python train.py --head_dim=96 --norm_eps=1e-05 --init="uniform" --init_std_down=0.0 --lr_mult_qkv=0.5 --grad_clip=0.5 --warmup_steps=200
Each number is 128 + 24 x the weight over its row's rms, rounded and kept within 0 to 255. Layers, rows and columns count from 0. Numbers have three digits each. The size before them is the row's rms in percent of the matrix's.

# v: layer 6 attention value, 576x576, rms 0.123, rows 300-346, columns 128-191
# o: layer 6 attention output (transposed), 576x576, rms 0.382, rows 300-345, columns 128-191
v300 089:155103157149154111169159117134105113128103115121131110114121110110135124141143088092112119144130153144150148098105121143141100113126097127144111107098169147115180116137107121141118140111119147
o300 089:125110173158129131108110181131157134111089123137145110107092104097131125128146093149156129055147141150136163163129138157127109187124136132110079113129129100129168121147120119132123141109150122
v301 088:135154144113128120129136123115111134113072110165125126121078146153113102106147161155105096124138122111195134127159116114133137094135097109106138143159073136130129152129123133099089144152129147
o301 085:152125120125122193112123141117103116141106130135118133141131119123100165110124155143135155153156101134128149114150112121126127140133099133119193134095114159112125140122150122093086134111175116
v302 087:152136140126102115092086185109142114121111126170135115067136177171110113086089147122190108121151148139092131127124124093146168135139137132158128158175112197141091151108136134094109136122073104
o302 089:122112137109133105085117140126119134156176154176113171098098099131105100097113161130148129106155140105123132096134112116159161087170140126131083160106150138144136164131158105078114085105083149
v303 089:149144136138176162123121104154099153144104124122078113099116109154116134150095136100117147129123155146143053123106138144157167111157131139154113191115112119153118126086117103159125136164117128
o303 087:158119121149131131121120105134124121115095113148096111142133100135142118122144101133119139094111130105129095125108110157140097105126106136145162145158086101128136113137135099112119150165116146
v304 091:131099122145084160116141081074158136126148066118150142151112154153155148145158148146143068147136110133133114133146118104144144127128106087135117132138097075114156099154121198135134116137143109
o304 092:112138122117144115130133097106108115106076104095124151119143138154115106170167153138137098137126125130124111098097122097156126140142129121150162101113131150108175126143166148162146115133143083
v305 087:079139101097159085098135121094136133126134122112128126086118129148155141064119120143128080139172134132122136154150139107080146084137105151133140161112089097134113157096105144181104103118082125
o305 087:101107103107108141121152138086171148095117096148109143126141094140152142119104160121138101161141186081108130102158106157131172091141133153119160150121132075154103096127133094162113150131098124
v306 093:129121083113085107095154088157173118083105114158143095155096127153115147132157115112150121123131108148178122105133142142144098127129103165152105126088107085154124111118165140129112114139168105
o306 090:144082080118178135134115137132103133167092105114134111144124129111150121109152123114105151146126113165145125140157124119133112135136150111163173124128119152091126119145117135150133061117107124
v307 094:135150084140167154150160088092119162125109122132121113099120109167181128129128118086138134090129146155094120099158140084092122107134138186087179113172168121129088107115080158133099115112162153
o307 093:064198114152127123108101136154124082153097140144111113088145116151154124094137124155129115127121107128114135129077175127101125128124164171150126097106143164119109171109143112115126117113125154
v308 093:128149188157134152146117142125131084119093139165142145141131125129136109090110168141143102125156119125114098106136146135140124142108141126098142104123104111088123156147105155103117161160099160
o308 090:160165139100102164088132110092116089133108140133122151132139125131107152110093197140131169132142118140146160157167138116135092102142125097159128128127142165150068149147054143121153112135108102
v309 095:133096141104158106155144123156107142061165170159145147111118195177122086117117159132157121151172138110126113120106109130079114127102117100118149110128174141160127136108091095145122161126105095
o309 091:103171160139130125129094105104135109143170150149135154121153127189127098126105163138152106142117112071131150181126129150127143065098153122098088132160126146085154136113110123090100146131085086
v310 091:132109128136162109134104104089133110071140119100117116119159138109151146114144093151137116142105135120144091147141150170161093115105122162136106125133137121151120144129157158108114136116104122
o310 092:152106125121126115079114116130095152092180083121106158131142171138120166096160149126187109167114128158156117115138124136153110145096160152085108142158156144141120116105145123084092124136077105
v311 086:092165142132109130158129141155168121149078075113127135105136094111199126110129136127097113090160146118126124108164186115081094123138118147160109111128130142124134147127098136074149136105126144
o311 084:127134134121103143126132172124148130089108145090096122153139097148127087114114111141080104151164104144109104103105113139154147119147096143159153082105146126126150045134138098146151135133136145
v312 092:139115137152143112128116168177099134150136093193142156143120104136106080115128155126119172091145133123135093120105140108187122172151155118121117094148155120119116156147161136137147133135121131
o312 093:164118153148096091143115117132119147123135140098160125127121111154165127124143120122088153089081132134153144122106127118115140164125137134152155109137101157129163139100131114138119137128116092
v313 092:138153131119083110129116127134092149087125127196134147139113178174112177172103128177109089130120116135129121115171078099141124130156141084162115138177136133118138133081138129117092097126080077
o313 090:122163119117062122137124151123108108125122130133176130158167119179124146123086153155104079135074124120152151109156123157153163116117108086134110142175147159085134150120140143132112116116119112
v314 088:082123095109122104125101135115130154119110122151138109158122118118148097130111154087172107128121164098119130148161108150117138124158123146158146115146136128126128119147146126135124138149076125
o314 086:095121108126099112144160129146097148133111149155133115157108146104079141129088142122148104185131148134152128102142078157129147177166152089166119146122094132113117134145128119139136096143092087
v315 097:118111119152146149095123111118108135103156107132133093106122153082109103156133160164147122109051141106136113087089151150158131134133144167184110152141130082111116120129098125126077142167137134
o315 096:119111144126083131100160113161112162100148096131137134159140129078141164137120144103161104113113149134123127141113158134105137147129149127155172078136163117139126137134124053114112094169136126
v316 092:173127120109143118139130086120114148132155183127141163117132118134095110154132121141149122126126122127130123124141153166116144167090104139154134150098190124168172113125107129147128142132142140
o316 095:136125142118089129128094068146120079147099097153143100091116072159110122170137105098145110113133123153125140166107099102104115163084133110143078153159138161155131146113111110130126127185133157
v317 092:122131097072132130106127154113089126115124122170130124114089165098113083140133129099124141149121091100163141112153117140108106123195128137087104181117116126141118111120128096153093123109121123
o317 090:092128121123154109135111124161135105123111162181116104144170128128122120097153122113118115122152154154127137122160111166134130156137149104143083170126122136134153166109137111150084142104168097
v318 093:149096184098119103151157134123140144150109125141137130133136126155151096120095145107077095115143088133161147119132102106118123122176095112152121099156168156174152108125137106115115156137164114
o318 090:100174164094141152171103168147110126155108123136168124156148108120112114118119095108102114109104119121079156104113125124139121128145125108111146102136129157138135133164170151132143104193095122
v319 089:134108121146174117122112147153133096098134106125125110112140116146097103114101156148134085162123144108107131103110149140137154166067113120129112131105152140146134106125141131136122137135115111
o319 091:161090173087106164107125145152134081144116125192149124142133102100139142149147140083131097129167236159148122204122137126117095131132128112122120106140161103163084146104107123067155144141122110
v320 090:093123165169145124134116156142110118126097137179106104141085085107151102116152074139119146136118144127125142125150143139144111182143137127107114109119147105089129146089129126117161169108098084
o320 089:125135119103134112138129118149163142084091150134162100155154102100164144110090117114137109150126122119148142144112142148137117119150131107155105126096101113110131125126121145113132206130128137
v321 090:150147145118127142106159125145096150136123097126094121161154101149103163156080090111137149086142130158102143140127143104155146153148124128108134135109108114122101147114153083140141106117160147
o321 091:110151126119097149104089101132141116095132126113127116151119115159136146108127131130144162097100130137109149154122130109144137148134128127145128118131104110086104114092148139181128144109200145
v322 088:159116145141174152128178124111136125150156180142108118111155127155084111146116151124125136134106166101114149096122113141084114128104126155151182126126152104123105133136121122154093110158124159
o322 086:127141187141121170107110116109152147129118120119167088113143156131094094151146106136121210109131139167113156138122128087131136111144126138134165105124157158104146133136106100166091105137134105
v323 092:128166157117119144169115153112074123116145142109116135165100147151139139144128124115167105157146140097087126151159108146106119124119150135114141132115153100129142156129099121129136124165159118
o323 096:120133127134152117142109160125084093111143126120079139082129105134113142127138120135147078141127104127088154150133114108110142147119148122110161158153147102116139141120136147127155146146143117
v324 095:141136139114113118120153118131139123111074128137110137165149106168134135091117135090130163132118113126148108145155176130107106135192121170137111085155124133110103119122129130113128134112157126
o324 096:124116168122099168138117101133134118115098148172139154115165150123124132095113140124089122149094103138150096142117151092117096124142055109146088137150180136141110117116138114087173111122099163
v325 086:122154169091122081141139124169142137123150110156133101148117110140143129101097128136142124150101126132122119138118131098114110161120110123085100165097137122123129095091150143195085128170156096
o325 085:140132174104115145103144118168096161130122158102119129137091118115095125129130150083161140124173128116155105127117146110119125120120108124141138202100108110109108168135106128144131161099121139
v326 092:117078111109161140093147127118116158094108149142144070102071149144121115133152146141098158119096137124101161119117131110143110140164128113106120125121181118137126136120120127168095097148087120
o326 091:103109157120109158147107128159104145161145103146151042111149130137183122135152179128168148160109149117106137078123134111105180094132143128098142125108167124165148124136141095102092071128114142
v327 092:155194126128088113136144179096140100132137084154167112131097148041128128127127126127120160167113108143104177164103148120132086102167132119099113134166166095129120127105125158121122158152108106
o327 092:114162095124089099145143164127107121140138117121122113113098153129159124120113116086142121146193102143141127147114126112062124128149137132098130102155143099120125153123130164135130163081109138
v328 093:119112119139055118079118137125089138160140089114082112185101126109183124116169125141104131187112123119131094171131104137141132126192162131097070119124103115139186141110149125152113125152141119
o328 091:109115160106163121088129109170161112120100108172117150144133153110120135104157104146145108143153137110132143140147140139156132133123141128147101158168114174138120136136133131104154159158097151
v329 095:111167145105178110146117149168120153114125115107151139121104147153107128095108126131132183127178142155143149146136180111118126126154061083131141132131118121106125117156094122139115148125074140
o329 091:124144118128131137124075133127112158100109091148153141138115104101137127133109127149151163180133086158080125133117149157148135076169128104097152112135128098125149117088118113193132149148099165
v330 089:133141104161144101110124096114122113121130125151146162119167109129134160153148153151111077134121132136172074096111147151178098124064105102092136147124093149083123161153144115091106122120086117
o330 089:091163133159150131130181150097122155144133092117111120113114112117148195136133119110135105133094139101161137119124132130136146159080136100102166131142121134086147134154075107137107146087105130
v331 091:188138143208139121104092131113107096148187134146092166161196077103145113112140125087136141129112169106128125128132147168125114142141142162108121105082104115132139098098104103156127097116104153
o331 089:153128166112115145147129163142171148094183091162132122138182145116098140155145127147123126107122196142131133144145144188170126144136081131167122116147108099094159142123137111115170125097115139
v332 093:177115163165093169082082115145170119153149104142146146154136125098095150150115089122124073081106194089122122140126150118128129123122112155165135181114106105088145158112096107133137175117133166
o332 092:174134120123107112133086144127138152144126111095146131118154186163142129132136161141119143119128143072119150123084146150121137121158130106145125145125114121142103096113116121158126145137145185
v333 091:091145138162110117095157125065108152112111102151159107165116156115109131127132107132214141139094177115135117133134143111158081122144146111182153156112150124097108131138136119148083118157154101
o333 092:119120101120133089136089154108125158117124156157123149183147158152187149128116133108124113112093115122084153113135157137126137165150171126114182123148113067098137119153120096145141171081099121
v334 093:151128148130115135182148111117136086153153159129115112142092151155106148125149135136125130148129121106134142149109150134099098120131145124126162084194118148124100107172122153149135116100184144
o334 090:131150160122122110140120157142101112171141120152116136132121102115122136108125083127120123128114095152121101133101110144122110115159113118130094116101126154102150143162102083127141138084185172
v335 092:135130165099145135138130153092134133110168112050151125119091141114117138159108132126161118090135119135154136103116111146130096128122126148116116126124152152139135122119101148079115090089144133
o335 092:094141153118125126097096091122145117078158132138193166136094125078106159113119124175142081121116121122169140114126152097092095111115089139104129113098170125124139156095137147115133166141119155
v336 097:096165114119138170116137114127136116133096056123094115143104191131092134124131142080138089130147133116129106108103138126130143115104099149135136148123113133136065103139136163082127104119115126
o336 093:130193124135081137124115160142110133128104104094115119126139174099162124112137174159119108110126098115138104120162168126118128123127119137144103153089104127103110177152160073109154141174080153
v337 088:115134116121109098128111123136125120108126139131108104148147163139128151135150126126100152154132149110154127121071152129098090151096161083145103133132093138116104147130083067124112125140114150
o337 088:134158101175126120151104151170151092165139135120121145160144150135137098170149100142130148169108154160162137075106167120146097126147153143120134143114100165106126147130101115151088084153146127
v338 094:152143124157122134143110134105144104120147136135130153147111141193136130113160125127102142094128153105109163104157099125152129175118179112138134080126128114096148135141107133094144135072133108
o338 093:105161150154130133138090093099159116124092126128135154111116111130140123122158144124081139131132131152137130147135150124099163172127163054121132111162124132114158100123130123126124159113130134
v339 095:111088096122098137121129129173077122162122133115167116115142130080140138122140125155152199141110132170138144145142132085094141134120136132089146095107141121136090090126094147148140117119135140
o339 090:124134157125100113117115080109140098153119132167135078099117096134131165151125086109122167139087166175145123165116165094092178107092120122130143116120126159146105141172192150145122134120154111
v340 097:091150130142127113113087157108165132166105107123074110127155131122115153086128142099127108126161137118141111118155165126125108088124127123142151134122085105127133151129097140116113132129124147
o340 090:152155111112148113085127147148153098075112112172135119169123119148060144118103141150121105134117092137145104129167115155135189091135136129140128084136122127100097100100155130131057116144127151
v341 091:131162162122104123092157085141171155112124166107092170105152176133148100157106152148106112136113093117143101108108139142131134112088103103132121139122116111161126128119140121136108052101137100
o341 089:136134109116159124114136076121121127089113157119155196113126199123121149126175135099129144133176090158119127131156138138125164095120128128121118128138122134161120136142118104145105058127146117
v342 090:142156138144130133146109130107155130159115114132097152095118141101136155137131158114100092100099107161090123098076163126164116140131109093159147130159158162115139151125138159046116096093126133
o342 088:122137145120145091119102126105109116124115161079117151151100117134145144136113130133103125099108148113098120149126137154153087114111103139123122099120127184160108169093116101090126132116109114
v343 093:123111146110113165109151118145123142093108122100142095139176136140123143139125134105155093133136142121126127134137124101138067119166070138094147162138163111082110107168168154110115152142129116
o343 090:159144173160133099127145143137104113124157104123161102131114140132109121122132147104121137157159096117085124135135110100142082157142100156125180133146166091138163157128130168141179167172123115
v344 091:134166164145173099119125127129175114093163141099113119162148147115107152133106114140107116149148126094154161100129153140117081124137108113146104163115166131116140171117138119132136119112092107
o344 086:120132176109151162154119156095170138101151144133123152193115131112142103148123140108158116131158147155099127152126103117101129138128110104144095106085150142101106151121110164129082173119115113
v345 091:120153105089081163116125157130152129154126074130076154118110124167157137126175144138129156167103141158133135133103149128149094105102118143127117159118077088109190125171128136112123094099147128
o345 090:092139131142168106100094122149151086136102141142149111111102096088127139118162133117132123140126155127125114102176123134146131083104135107125164153126083119127152112130116143135114130120150114
v346 096:114141144126097114126122165145133075167097171093162137134139091153108121136092151139150125095124117105152136119113108127128138113126148149149157127142149110078162121180125131130105124083159109